Weights of a small transformer language model.
Training: a variant of Adam for these matrices, 874M tokens, 13337 steps.
Each number is 500 + 25 x the weight over its row's rms, rounded and kept within 0 to 999. Layers, rows and columns count from 0. Numbers have three digits each. The size before them is the row's rms in percent of the matrix's.

# gate: layer 2 MLP gate, 704x256, rms 0.0928, rows 36-70, columns 0-127
# up: layer 2 MLP up, 704x256, rms 0.0967, rows 36-70, columns 0-127
# down: layer 2 MLP down (transposed), 704x256, rms 0.0926, rows 36-70, columns 0-127
gate36 107:499518504450517432506513520482470439484523532487504494427490529501503464497479514493510467490505491495521504473449472491452526543555486511517477505501517505467502529488490485511457504492514464497554462467516492502502466450508515546517485498522453486544496516510478516480458495487518502523520479496490502532536527499479507501496475477511506516509489486489527502506488476513514488486491
up36 113:462504512457509490490566495484500541503481529514518459506521507495483488487495518508512525554556526487497481508517510449528509544521503484500448489453517479494545496495427482485466517501510512479499507446494521510529516507498490509520478509516447461507491482461494474497496523569494500502535506497513481497506515481492559486518507515555523488473523517479537506461505540495530510550508
down36 106:478502525471541521520466470487457483442505506538511523465493539485515511485489499472488474503495495500513506497507531461534456495565545530495499496472482458462488503519492515477512531508487520501476516490502493471494497509490505511461531502513525478446485520494455486542479491520520545498549470483516510478491504474476509508489543496520502502479476510509548529562487517485461500529504
gate37 102:500537476530487461473465445483519496483481505492467511502530460514560462523481480498499542509509523483534463472517486529522500473487503492500494510507452477507524492510534510513515505458517509459536485494503497487475484499483508542490515539513523481525506469514535451501531496503511555494520526524527464557493518550460485518470474468546509499495508513506524498512465537500500501488502
up37 099:513475503469494513496497526490495500566434474474507504491490490485513495468512546518474491480451493523474490475499483508510499500489492473513510531529477479504519495534443477509509469495500510496466512503532471512526475453507534480464512508513499507519518486522553495446485533486521486516528508509469526499482486502501501520477510517476509496573482532506522471539474463501466496506473
down37 100:544502443531508513509472525493486514548470487539455464501473494539507527521465568493538474486494506506487534484495517474491474472468546511487512495511526512505502490475477502491542476476532524486490532493460544491532462518494503512472494528555504537535520482518547536503524484472509550516501459527486497476499448490499524522496538494425503520469495501462517491498492513507512485521510
gate38 103:455496478488516494535514502487517504496490516506505490511487486496500470486480489513530504484501477530500473514474460514512529479465536514512492521448547479490435525474502489501493507499464520435495452500495483472458508501491497528484520526498484535562476488506505478534539507451512523468492491489507548513518479494494466494476449518526524481499559505518560470494510469465470494511502
up38 103:501490469504493526518496502494453491537517493505559517430468477531524487498436510498476511472444488547527517491502514467492542464442480518481466488511557494478523457490532534500500541478433471484522514483503506494520525522467503479485505522469492512489475494492507476510486464526496510562514493536483455476506497522479494507545526475485484494464524520516490494492526516495465528487506
down38 103:530488466493508508492485459548479506488497514538514491512482497453501457475507518523508467456506481489508529457484473464463536531522547487502468471456501490542492537503505525472511489505521516489509480543497484477489521509495471498452518533496513453539489530480529455521443498492511482476482474529493479471524479502489482505445526518510522520520513509474552488513482490519488475492503
gate39 097:551480471441503504452472507481509478455486492456475454536521468519489467479531501502506521498487486475480538486542524455496520452501444534494472503491502489492478492504465475461519487503544517482523501530521513503527484513477515496500518479493477506500494517494521447508493505473504459487528464449554501491515500523503495527496501521532516489479500519480477509467543554434502509477467
up39 093:490476481468488511521505530513442497503489477493476497495511506490549553499490515497546579501522468488495493502514522501529505490518507524499494494517500450467486468522464520540482522465530514533484483484519475528534483524461480487498505513488486517528504507531476472497507507486487503495544495508496501523545473477492489508503505471455536509540515479487492503458517449465492516466475
down39 098:493512500452528512494442545481499552497475549498477517485492465453518435520513537535518453498487545515466466534510501487474499494533491469504527498519517505494476538486461498466478500474508466488458486507481510484468508486511511471517496466478538513501486459525522506419465515527509477490466481538520533529496508470490507491473506489507498512494478486514497509501487521498475485509538
gate40 097:513521490467534486517469479541573474524528448500481511494550475505506536528516478472489456486494494488453503507538503479554457541516493530502475483482527536490533491518524469495487546519518448521543496507490495486525490509483541463483506491515502531528506528512508478497497479486508532468483482486511451605451514480546514471479533516505500514500503491520535505503503464478512484488473
up40 096:425521488492497515480532490476519505419522480524515440469506521464521504539515536549522517536506558531472482475503533478489519455538475526488532522502493475542541508496505484484528507518535522524493534480517548481472498479530506540474475461495521523476488503499516484468475464501508472494466477493507480515470501468487523529523465498516521535473488484498463522529433567495494504504511
down40 098:520545546493470501504445545525523512504482526485524509504495492479492439498496494471511508502494502479486516528506489505500531559469527493528493479504485530500506478496506503472483521479521555465510518505533513503479491502473506511526490503540511516522502536494496478434500521485498473459519466517483515540500526532458510476511539505483465529475501483503524471502536477507539510515517
gate41 098:517542479519493502520522494489499471470535486468520502517496482482521444515500531511504545483511521498518516512496484512512502490495489447476485501512518501490485479481484506528501528493535479500501515514475491528535502508491494519454519492522540455480463532505549466468506478470490525487508522477514460526436516509510484526523514465524549512482477528461489498481522514486511483496513
up41 099:480496504495489512484458501454512555482515497510520499470473533535472507528503541459514459539445521506493491456503504501499477516509530508484507537491520450544520475510495463489499477501522537479489528467493553487525476503518461508527513469445508526440514474517473448510499459568521517513488490540503476523540510498514511477541470504508479471477479473504508496502434538527520480467530
down41 097:546477483530503481550500544499480499505509505528536482490510488501481452575485515481470504520526533491457519513496452495444529494518488481493480536490526512492496529525511514490493484561507527480515472522513536551507541479518481513515496535475507473497487533507483507508497558510490487503514465518500502491550505529517522512481490485467467518448527494498516462513486513507514482522500
gate42 098:499538507522496476542488495525513488449517480535494523499499466489503523472500475504497514505496515521504502540456510504527463532521464499500453513502505572473532529483494532496484488482489479499470493508493535463516470458473540496488480465497541525541455486471454528544496472528523501476504464518510516546510496517479494525474463525525509452543463536513508492480450496464514465506507
up42 104:534524487484495462509527546572509482500487524488491471525513473472497515501534441501508508553512421464488525484498487462487467482496482484498510502513527511500502538493514464502444507535503482504502540489530523512466463544478494486505478495565457495501488499501497511524496534520521525500504519546478467476497510512550462523481501500529528508490525470529496514527438471528510515443482
down42 101:545492495489525485462520534478493494476473528485555480503536506522482500520495499460481566499478505483459464514520470487500543528450506498479504441510560513520490486554497501508543498541475559510511476472507529524495522515515490449507435506525473459516515534495543558506498531481491530491520521500509518455494477539476502476498546526530481509485507503502487495460518533460534492543512
gate43 096:466513508479476531465532525505540497504504462471495486533485543518488520504542478492495440491491475511476496488500491457501496562526520507530477561507471499485504520507500488517524514495500525507524469517503513505464518510509515463548496500504529502472485489512513486523516517462493472510515481513502501532489534533467526494512477507444493501497476455496518490464512492534563487466483
up43 093:521491478528460497549488495534466489493487493471509508496462484492498529482498468502505520483511487412482470561469550506451514491485456511487511463465453511474556506519498496569474507501506520488533468508497489518519485506504504450484499516533494510509503441469485495546485520543491497476514484488453461513509518507499500536478501480480517482497522480498488559474465519492464491461526
down43 097:486494506525465464532483478494490466469524486494506510462514475501484482536497551482508494489476507500500506527449456500519534521492484498496485493534510495497490481535469478499472458509443467471538543522494544522511504486460557472490515519500510514513470465527507487461523522515518500481489509496448479454487458515529502489504531474529492484503544505496554502477528484521508506576505
gate44 099:518484533508506486546532483514542470511497521504501475496530540523494552481514493495504477503527503552523500492486485466515536493495521535478450485540516509492485476438509540517481501462493531466497485475491497506483504514453500493498499511469457507504455489489466531477498498546503498511489507498491511553516529468514514465457486538455510479480539502486516484471531474511506494437506
up44 104:496521497506511503483456487538508470485452521480545475460511509519465534524518535512458524466490486460529498482501497510464498523487526556472555473456503472480540485571459502490483512502516498463507498516453497492448506506489489495470503504464494510513497511490495479536463496524508534495500494524516454472486498475511512502511460456436508503526470504470440468516512504531473517497515
down44 097:508507489525543511513499475523527487481485531504466520492469521502484551520562505514492492488478484538539468486506501429520518524461521500493469490500511542538506552507523482506524462490508469539520480475516501473535487532522513507519486541512525533532449497511499513494513469513511488516498496497568497461533503493462546501539491496527471527486509492487497496467501485538500485493518
gate45 101:515493504523526500497503529508497516492523506496512469465540506501489477484480457512514484527487479442485521509499492487492495500531481536554463495506536516498525524498561444513519485452504531520503513509463503498474479514467505507564527489526489503498526489542479481502526439527495522512509479463502501508490502496492490518493504515520509494458463486457494552500527488474459452477505
up45 098:491522488505466501500496466558532495512516517520554460511485532485451566493463500529504491515497540492492468500466467492458509494475525531528522509495497510517517525508476484513537472502478442500505514504471525558491505498499477508505499521501499495496482472492513505462479524435464506465517506476493545444542497521515509523549494505480512539500538481485484494486506510494516484489504
down45 100:507509501525514476485527494512520507486538501490515489572496521500536527497542517574476507492467513499500449484475540519496477513506460507471476446500538497504490526498492495498493523507468521490513489505468497455505505469514441491535512473512485477506535513493534526507505500467504559515489540521492516529505510495510522531493512494519498499469530483501513513526474504472485485519508
gate46 098:470538511496507474522519544526485496548525453485523469507501493513518506478516528504508508454485501496553484515491470476494499480554489481530489516493501518485487511495457537539476485486481470516488531494522527485493511532558506462490500501513482523541493518490488519534520459475489495520489480497474509537497515547520520509488504481539528517525489488521496483513470473498495529506539
up46 100:494484488499474524505522553539531538512499493494495539473467514506535507505502510463516488519528463483523500519490473482494502484487493436507512507547464498502525484510452491504496492502505493508531494527511514522495483503516532458485501470513514494473555469477493512507486480509517523478475517514514522494532529520526507491490500487493489480470481474530473509480502519454468483499471
down46 099:509469512519486480518496538534471520504494508475520480525475507483498514514523528476491450507511505512512479514453491452518510497518489456518527466541513505504506478514468532493533448543500468459532478515519512531499514471531483466488521468550549476540523461507488475544489470502467475524502459493488495476508495503487530536504501494486528499497543530461512494488529513494494486517501
gate47 099:483512522498506530509519509483498465514539529474483473491512534488438517476510483505504468506477478510498478470511476506536503486504533499466499499470507494452483499471487482485502521496512512479498509490536490497444471469467472535501508551530504478513512552525552510494547484522488515486487470471520513500506551494502479484521485462481529550512491488509462478529480522513447478473520
up47 105:470468503482542501479479555500466496492477492503483498516479457456487495464484453504500486469542461479502481504471515554488488479475469504518496513512516470526455518502483493477484523491492525495510503515519552495481486460552531486477513517565511509475463514513482490509510485501519486454528512499504541493482474481501484486501493499448499494476526528485501474484536521525476451530488
down47 099:516494520521508472472501503455469477509508510475510484504548503467485464476489475523510495504523486503528502465491462541494495463492477482527454493468460491512449538509470477461473490456481494432519496466504501516487489469481513482497517505521493480476473557511542493484496523506488492439487495452497493537489502507477497509541506457497520498527541474484494505521473509474488479486502
gate48 103:510507513467478494537489480493466472532519518469549501539521479514486510495512487481480503492539519474468521502529488530494523502517495505539504484503489515515507483489482504477488520494471473465499520480549479496538468473527483534483471555492513515528477464509536523490491519483529513497509479503495504497487502477478520460496513497543500527495501515461508550452525516502485501457490
up48 104:524498522505536503545495532523483494554480510533475535487502488494513500520550512469517493513509532504525508547525447509538490521490497495480441476471483504494497552501530496504513484511513474500492503522488452480491470442518505524537475492505498493454450549489503494517499489532454475479500511481521519440530500492515482519480487454539493488495501491505499480488543516507497547503494
down48 101:520505519479509496523485503462500452527513518562523524487495494482489503506504491479496482545499495529512489521471501539475485517486515501490454522515498477563495491475489498488483519481490470468509496455544475504475502495487503469516523529449430510518486492506503517459470533523492495485457450452476511508515506516503510509466480512524511553518531489460462496523500559521482489450494
gate49 102:455535447517541489507496546490499525525508440455496504521492539494535524496474490510532479532516506541560521459513508505489528486529510509532480514524511495492538493532459515514536471530493499522524457504537493534506483467489501503445468526501489512495525477493495516529537522499478531486505501503495538501515529507491469517482477513499539503465503481491495452517485474460486469500483
up49 108:502510508509502473525469495519500464474520490507506514445496423480470525534531515521475506505487488474478476504518527530536469481482477517532492492481526522521493479507463527479460509511485421510498485526524541474468484523493523472472471505483502504485527476506524535483503542515501513509516525493472465492550469503459463496511458465535526510500500512483470484463458466466496533457501
down49 105:526467507520499494467503520465513499490525514492506496524519481513522417520528566477498551512502525486519475438527456496505486492495509514549506493496499477532520498531495516528465489510522491508513470487476516484522521487446487529447472465490485483536489520548499526505511501529473531507494511484496471522507481501482469451483462504514515495451505500477452497538494483500503513548488
gate50 097:520481542495519468480505500566501508510453458459507503473502514527491554506505541495506487522564510487485482503489507473473550497504533494547444488502484499475474509478487493534542490479486491491541504538516494545497476488451471509465521530510528497514486496544522479567530515489490515486476449523525516524529486488527503518457509511543534519502489506470509516557532498498506522507477
up50 096:504523464472475512516499555505484540535481503473516496477503483552489510518493479490476497566509517485533510450501493496477488493496473528486467484488480495509495524454539475535494511464494511515490468516490494508492469509517498502508490554517453458484530481482538496527511509560477509475514507506547512505488504553558473561516510503539480527500526541517512491515468499538493472503493
down50 098:490512493529510508475529487512483506491431502503568463504519567473484498514511481521494508487531496508540534516493460517500475484521508519484492536496522510500525456498462440545478517536525511522482516497512509488499537477479494497455530493479505470506533502492463507452507516479494472498506526508514472535518581535512532467498490496518444492505516481485524510474498512509485502477527
gate51 096:482527458511507532495540519527507489493505456471483515518477534505559502529518482504498477467479521514522469498507520499509527472529507466498484480514454512480502507499493519536503506503476490484465473484452494465504454519501499497504474501504487493455476496526477484506507536500486436482509527509484514512551481511513469545503455486495546518489554485532466504551492518496530474505503
up51 098:539479499470524529504478491505515511535555478550467497542489517508502469482498483485508531549516545474482524476489517474513477496490478553498485486494494534529491520489491495484537512494565492521520479499521503501469491498455495512503542502496516494473498495529512565509509506465508530506523501522479508509457500506482490519480454562514446482456546476476504472492505485529501518497497
down51 099:536531534535512475494564434549485523510474473498512468532482487440524493495508529515495554514522489547478485512441464487516546501519539461508465500554451507479499496492520503519528482485494487525506482513507525526431517506512517472506478487499503524497529518492475462524483534528485490496440446528517490520546482501501510501531504478494502525484533509512469492542493493549518502457480
gate52 097:592525486500451503501545503528441515495473527501496544486522500505493529490490491448506453485455478502469495453547485522511488479484503507546461463521502496517490530512468510483505506490483509535480492514509453511517494498515494514501466484513495483494492481530494465509446463475481513537505502507498493507500517429504476494485538517505516532479528497466499510473513501464480506469502
up52 099:518521504478502495510480487473495524513501507477547486481519457547504504461568501502477520511577514520514472538470510451485491506503476519506536511482486461506505467500478504463458501527539497498495523496464536454484497492505474527527510508477499495481454514468487511490506495475487489546442489523497535507526466499497525509493493486500517501486534519495481503509490484478508506513472
down52 099:571532493475449476526512541528481495492465500520521479478536485497482477527512481494503468504471515511488472512520532527484474519481530509495468491526481467496491474506476516483497534500500488497540489494518473499508460450491538450467484490502471500506444528500513514486495464473461467524496461542522497521459524543541478463472544487494533551460532504463495476514464505507468512499464
gate53 102:464466512460511462506535530546476518518488528468486548528542482513475491519519495552511542485434469552523479503486489497503496516498470506537510494586528510523500474500531504479463498458528501513504547508508452492499502531497496510449505500524517511548503494532515531516474496463533491485514524465536501524502489534510509538468502474539481506449495493528502512497510461499486507496497
up53 103:498517538488496479520479492464449508491504508489473493536521537484494535525487473506477466463500476494492507479491469507493463503517466523513518458494505479475569488456507536503472540490470483552478510464510529462500508473524541491470502448495461514450531481519545506499526458513511499479499511475561490487485466483501520519481482498507497546477478493541523516451533472449511500524482
down53 103:487526494519506488469513476512499532499512513497517438519534468509474496502508495462446441508482454514516489518502505503454500492486518474491502499475525491531544505514537513494470543500527510490493468514479474529556512494477490516479555485492486462486484476513562503538459470536497466507522498466515518509487512575495524452497482522480499545491533503511551513500511509518509503468484
gate54 099:514512509496513498529518517503510514473550504488473497489486542512483474528488523500522482514515487541498445494509483527483528536506495500540495549460515530536498520474478467515487500537531507482530494489456439462502539450544458519458521473489497463451495509486516511515482514489529572482528494451502530499506551516486499505471484528536479463476534491481505461515521487493489510529542
up54 099:473524470480460449525521504519455541533518486503482467521519502536490523529503494500470490543481524503486477513507508461481483499471507490487514497499499502470510474500501513501517526474535515542508497515510543495544469509500469539488480509504508514513448502483477496445494451540484525543485465492469466523469442438545527510480496531519496436522486474446477501507497530489460531480508
down54 099:537512484518493510495530536510523466537501503469470493488501527504507504503419535506467495532513520521503508499491489521530459472479529507518501513466474494482486453500490537511501503463518514434544486518496532478483479498505508473481460478500511451463492503483480533513514522524491466519490515523498511506551487518547473495525488483511505517540493482549508504488505515506514505515447
gate55 095:497466476507464458542479519497494494483496542509505525520507493493533522501557492521472560502494488445520507486431492510507508534493519538512505476518510516492544499504512457508529535518473543534472503508518499506486482472519507521453515494526456485507513470498532504557509467491499479464558486539525531489497522547579475558475522521492513531486493493515467467521490526482523502511482
up55 095:516472543503488502466473515482499508479529502488489477521504447497505478527574475460522511503458497481557482498519495491495500480501488463496471572500511474504509546485480444512524532556485497471529473510523515518482489476557510528465494459471486503520508482492552442524511489470543480483536473535487500510505497486511477496550529528516493472519508505486517533528500536491492539505495
down55 099:469507501468485533514526531473501516474500497542468498510472497480518487466476531489506502536502485509506480493509509515473511523469488524532509474514505503471480535462511477441479485486534462529497486508493511464511485496505436524481477495488519499526505518536530467487537528472509503515483491517487480485507486450462583516525490536463491482508489464496475513506483451519468497457510
gate56 098:506481510527493540485478581486526481490473511490514487480517521499499491482539509540485491541460525527523510471492508497497487530474521493495468454532525495506488441479478477523499539462514500510506551501509505502533490505473510523474511539504499525496523481521510518537511486479515543446466503518517524470515493481468486522500473506494522554501456477506489507475488527511461479525527
up56 098:491489486514453494513505500487449503507471543514552503483491524516500521472518548455489486532501454508490531512488517512494502478487429514455441503530512468485486546493506544514512470496507517467521519520461482494535496511490552525514480547464476509536515506515490500540510491491520513446509500523516487495519499471453481516512495494514495511505486485518451535457501484561497482529513
down56 099:525499504490519546515431505528485525498521461519484513508468463433494492523481456508482470523427533519493489515511505524526492502486496505505501514523520469491516510504497512516506507521492473507540495498477482526522499465488519473511521473464484520516531483483430484455529501513509466553481545516511499524478463462497521490505492541521489426481514523478476533515526550500514527486492
gate57 098:474534476492522526541434473495509477498491538507507468504494482481469540526488456521467500508508481500551489507479475546507540487509504503497510533518485493487525471529487491524516522484500468496522490492479537519482491509502514511479493511490494487522499472476508479467498518483523513516544490475520539507458489522514532524506467512456511475483555515499501507464506487537472536504507
up57 101:482519511506503491468450526495513478473479482496503516481494482523490489478506477495526478512490509474520510485500495513512521479499513519451511526491527484521498481449523519507507484549523520495490515473492515508497529484484505499502500525533482512469494454499478524456538492482465503537485519492499453523504510464478471483487495498537512517534514479528520514546458517462461485538499
down57 099:468537502523459463501511505484480476525510498492487492478486497514515464477498541504498549473482480511504478519442503521481550543532567487495493494472464475480479501515509516531491511483519494471532495472525480517495471520467494506492464526463484504509450491482474505468474519516527497501544485484463492491489522488516520458532499450491477482520518461505500505464510473470489537549476
gate58 097:456509477508506447495532471491515507534512521461494483459507480542519464497518464510506504473534512526526527470475500459437526504527496471461473495515503498473495515478450501477461485472480484507510470573453483542504555479496500469493508522492498539545511493538481489526491502494513552492488491462482462506519471481489524494499508532502522517524533499514498549487490472455547514505533
up58 102:537510504444471490489482523495483508529478478482462464513500493504507506500458472495493533483488519476538535470473467519526506473520565482515506504442472458471484480538485516524472479475522533498526504480465491488480531494493541525521493518511543520512498486473495488501482509471491492501537504497473536472491465478446498489540479489531466483487468494490503477479544519479484518485510
down58 104:482528462473551524486512484477497483521507544508447524528480450502515528506487463494484475527499515513490484491520508520507477515511487531481523540504471494469501507481537485500485494526476530508501505522488456486532506499476514472490508473501492474453507491476487490445503497507490446493452486471525522459468452492481547488504506541478475529483529494496501478458497511494481469504526
gate59 100:498527514512520489492466515478506491459522480487484525518522502522495492480532469473537475467480476493532482492485476501496510514541485487536476506489502469492514501485517531514536500478510480510514503492493495499490505496480481519487490482543500475543517448513515491519492506483505501472533477467484501515534495477482504481451535490447485455525471433487467473542498529549451501485544
up59 106:511483515470512500517519523464524497520505531489487519480534538513519483514491489489487505495470482497519475490510517492528482481495469495511488488591542510502472499516530517465473523429508506488494476455502527484537465508501490525509485447452529514475496525506481556536547478498505450492513508484521509509543518496487480509508523545499498495524493466550484484480533456462494523535507
down59 099:521522501530560486494524503497518483532518485531497497457539510487520485532476480492500505492479510529501491465503466468523493498515498458495486512507466522549516471485529431496526506494472523464480467479498475507548485498516507559528493506499476459545498507538547527462492513493481496470502479455459547517511538515456496526474467477513480481487487410518489536526517500508509503494518
gate60 093:467523476483493496461489478485533499521497498485520531532518471486499506439472464463504464498559474540525530548498482473509486496474508517527478439515449524495466530470497505509506517482502466505528503547466468488516520493469503470485503497523495518535505499495486479479513492498504477485510472488504530494542542538534509469483505499528491551488501505474490535539517545509442557483489
up60 088:482513477470514500545541493517512489515517497503496473547490485508513492487500549506463512491486489530476526494499503501509534519481529505509469497476539510490443500509483523521475520520533500495487510516519485524502501484497551472501529526497500509537525481522531510489508483505495543429499479502481512495516507512484511499480518490528467497479494527456515497472502522513501508472529
down60 083:530474466469485528527480547450532487466504496493525488479499512495492524543486462508510459479485487455512495505490541506466545521517495521490496463503473489513497506526551523508542491503480550514493497511492453497481503505490517453526497515518494517475442502473491506493456520479493496509511597511469542481518506496482476525484503555489563478507523491503477512505509511481506547471497
gate61 115:513502487474496513503524520533455459545518544525531505500490498485500549545522470525486480515493489502525452496481467492512474468475462520497510526506528507491484548484552503536513511466463522521531450498524507521504481469455475507515490513478504506466518530514487543473503501474523490533557467514535487561505539513515525471497491502464516536521522496484509507480537507514495466511483
up61 120:501502529512530510521481473510509500475558500504469525493541505499504467494525506456496521501467470463536497514516514542508502534520493457509485510481470509504523509510543495507477550533523537500498486506506517531455474484527514499531516455483543490512517482466522533491446480500486480483445459519524509492500458487489513496498507534445500485463529507505508515494532541518530526520490
down61 097:522526504445528475512480516501503505453500499560464518522521481475523504521525474496503507476478497452490446500535495487489460526504489454508490499496485515482493518522519461481471517492503541490495492498494506485510459479524519502475494496511521500530499408474490560463486509466500476514456507486518515551519487513486519452500478506478507472479539466510481519489524513504518495505500
gate62 097:457481484492460513522432499556529514513520523465503529536508481507460505520515463483499463496483518487493499507497540533492499472485516461501523494480511498483530542516507491508520473499465490451516519515491538499515510465501487493490531475521545472511512473531451457522474507482535562479520501487495535492497537530470514470528514541472494503506486525510505511468491519544515482424518
up62 098:523467493461497539468481495456572497482470499501494502520478521524477498517519507521515488488536465475517487480528481502508479511510498551508516487484470490523467515495528447504513431489502496545498521514459511539457473488499506519472535489492455483476464503472528504496469441492519454489489539517528462499515504522511525497537500506498492505508516446519518484493493498506502483515477
down62 099:530486510480502554489471491481483510507475474533539498514515492505508477522498526448522504520526481510545498546518501482512480543526507523495533484504478494485506522468495499482438528522465428458486504472564462475491476505508498473504493515436534521479504488520499545508487507486519476531475489492466497523515503487484525516528476462496479499473491491477556462504474497493561515459502
gate63 099:467488503514516482459563543541508506512520510475521530454505521554516494512484568523532474500516486509502530503408510492501467458561485483476454521530489528493455491488485515482449487476492526509482516547502508508479500543524504492482500525500456506485527448509502506524490537515503519515504512477522519545464490490476503514516453462512509497482552509513496513480500529454452506485491
up63 098:481528492505545481461503524493502487499452497506493483460505553527455492546514508484506482525517489496487458486500470508479509522475486508498511509474518465557488474465496483475507485498507512527473500510529482527483491482565493512476504514533488492477546513504457453498532498453505473495453518519499500509490500487547480522457486523502503491506538497525496557542496484490488498520482
down63 099:542493505504532492522480445460497528454505514508548534506528478495480457538486548499486519504468492494510519500482480561490563501521500489491523469461511504494503496514506480529563518491517499481551567476535464502491511468511463475495519504457541488520528511509493506457497510485478518471497530544482526552527498482495481470463496475488492535477496508480509519538504502562527552521480
gate64 097:508479476530535486496509488494490493514512489469520494524503533500508462464486434511551503512523496484567479491465462484487481525484481501503502504491522495478486481489498506502530508481496494511517514507527505493525529509485522531466492547515483512533499469488496538475498546475520507472502500517539521535489489515494535528468526516495497507480474500480476516490559493429508459531507
up64 097:541469462502468522471473492523493512503512496513523531493495517511504443528519497470460509496522504481483472534503518569533495481520482535530517512491510544489516541495467469489495465522508490492496479476509473539487472474443527481446485510496473461470466501512478505505502504529529486475479476485488514479532458507502481530504510520523506529514532425468538523528500473506511523466497
down64 098:503524514478505540504494544475505480465521502526546544552489521470503539500479518487502518511497523466505502516517479508541485497482522510504521493506491526481495465553476500503490508509510517523514507510510498512489465486455505494504476503470476484535466465489483494467493486514475549567495503449537473522502466493495500481477527464553515522473516517479499493520492543532481466510494
gate65 100:507517488470562513481510513464474516542458500495532496500484476520498505535515470452562507529450474554502501476517471495499521486477477508493478475512517478474524506487497486491508492486523477443514501505540494478473497490503502579526526511470502532482509509550506479491499499499500505479559533478546542508481523518467486524494520507476503485477500499490477502484541531518489503550494
up65 098:498484489478474491484478551462440497527485505504497525515496466522509465474514536512418547524487467489498506499488515471502505494492525506549480494516532506485501506502473498430530547554542518479526500498500463512542525527546459469511524473474534530517490547494536495525463489488528550508510496525477499503481532461509499478492461480516508467520507493481506520463515505517497520540433
down65 100:508511490501478493499454498520483478534513524524533507540488473483519481486545506516521462459532490507514483471480490540504478503518502539503509469492551483506511510495542531515474497475535492456515459533536482537478495503476523471494497554485482533488501466452504545470492492510462490474525506512519471510480500507493482521474532544542508507477456506483524524525484520478490464480545
gate66 100:475479507510470530491475481481514498520503460458539491485526494532512494456548539484508484536514529507500538502507505498481509512549516511462501523464470488484470515517533481497495480503485523505526522485489501475496542519453506506515492532460489467528454434575501499478525513467509438500506502526521482522501485492482526502499515523533523518519446503481507486529471497481479489520504
up66 098:511525523509487510522448510510549493552544486472558510494515517498508488482516513478543487507500530517471456517447507522495490529485457438507516547492505496506517487493501494505507520533543471485480508520516511557451503486492523492477517502496525501514509565476510530491483486485508495527498493504565492499517524475481533506464490509465502529498480496541500529503514501498519492513494
down66 099:453452514506500496513485488515511496445522553480500520519499532536479514507443496516469514521538507482505517539488505534499487532503454541454490533506497481489458495533504494539502527456502547518516490536460501492470481514505491499506486502504516490483487509506471478486480491516529521545502515526450511497506499480494488516472530471471499483512507523503461564459481483461540534515526
gate67 103:503497484493496523520530532488477506550487478458534481519505498510506517565518481492520484502512487482511517495476450483504523514520491535486505542513502490457477517514513454521503504465521458486501497528469487504496497505461531554499486505534528447503522498463515447480475505563499549471535511511526476552522465530513465536548486476521515495511488492475527512488447501518492533510471
up67 111:538478508499501492514461490530519513494478529541438493501512475504509510528469530508492548503485522499513482477499532511528492494512500471484452519515481503499478491466488494446488455427535481492487487454531495504514489549495503478497543481491528489506522474512519535512490507460478495501500496445530512473458522450489516529486500478536484527528476488500506487474486470500450490522486
down67 108:510453490508537541533510527471537468484473495499459492489473512492440505458504516502517480459483533520531481464504510480536516536474509508473459464472486505514526479500546470503495521485485526415502494512499515448503510502511485502485514484519550511503469506531550548503471466492536516490497473511515450452485538501520494516471536501489504475517498482475527511524508525497471475466506
gate68 098:507530472511532544480518467529515525458490515472459488543457503479499499500536497484521527486490487517499488462496482474488494557506497515475529488519525513500512520550452462477527515551475510512520497518479465520539497474492535526486520511525496447538530491494503479473526471530552522481521497500502488531510454505493496477505499512516522495465494477486488458547463518469498467530475
up68 100:486538568480477470482452526454453491502504554541529448519482479472468519484469500475538523532524523470518494457484529486530547546477523505503488519477511481500481485518475504474502516522521474517507515482568498513534514492557489513513525509513484503516509517472547520527504496505487485524518478502461492521489535514473498508514521493540508486518480486482512513495487493474469451517468
down68 100:536520543487481487560509510471484482511527509511517481480464501517525537488497500520511515510496490470502491451460503510501484490524532496509472536496446476490505531497523506497504498470523524496503521548523472505492535499533491506570508510501506495459512463532501517509524520540494504556503475511494499509484495468445544515472497504503486513526484501492528501531465500563490465493521
gate69 100:529515503512489482503449532499495493473494510476532551490554533531522498495510479489480482487541484499457505505525484525480455543489428497469465535556503489531516484478518468491489520481468512512518493506467511519494478498492466537458528473475501537549540465538521473500494467530528514463495488532475464504483489501514515467483525467520538522486539521500522446502496526565470504510456
up69 100:475480551477486444502487510502469460509448510484472516507494511528488525545531520460482512490496491510474517508463495474518527500496523506517520483500498534513477523502515498495509474516502492502498453534518498489515516492495466522483520491458507437481522480540516509500454471464495470476506443475476526513502521515503460466478485498494502514481472487527505480524525546548480493501545
down69 102:495460543488531517498505474489469482481495530533494482488459509532538489473518474454509532494497447521552494466512528491501535504456504475463461501498482457503460495464476506482515496544492522493517468522515465486500492526520497510481506498537501509523518502453511504510482496482511498494488429515485498538515483517516548473506490424502492476491529549520544459466489483520502520513569
gate70 100:477551509476508507491557530521505445520543468511494528513495516491518499487506478541499455525507478503514460524532465511532521496513487478474491472486456477518482490532539503502494529468481457529461503500534502492502477477516518509459493498500452486500508475536495487502502522475514457423497516513506495500515480509499499532465488472501510522507489481489521476526481531525502512495495
up70 098:461490498510512518522504446481528488543526532516482517498463491534493498508503482497503520497516502519526486501505497517490464545506460514540474459514489480493455533518506519506499501475520534549497497460482479494557530485541488482504493478475507533518472491462502504527509481519507537493522499529528481486536505493517527486492524506498496500532491507501464539476488515484548498494545
down70 100:516484504490505499508558522495514492487523488520472480488514486504529479544486456556469500486517500491516513502535537465541510479490497495531499511503479544514492482513467515552522507465481469475484523529490521489510519504497471474498519499508497501541466462541535515526467514476524500517487513502536488548513526489535510469496437508513478503543532469511493456488514529491504492485421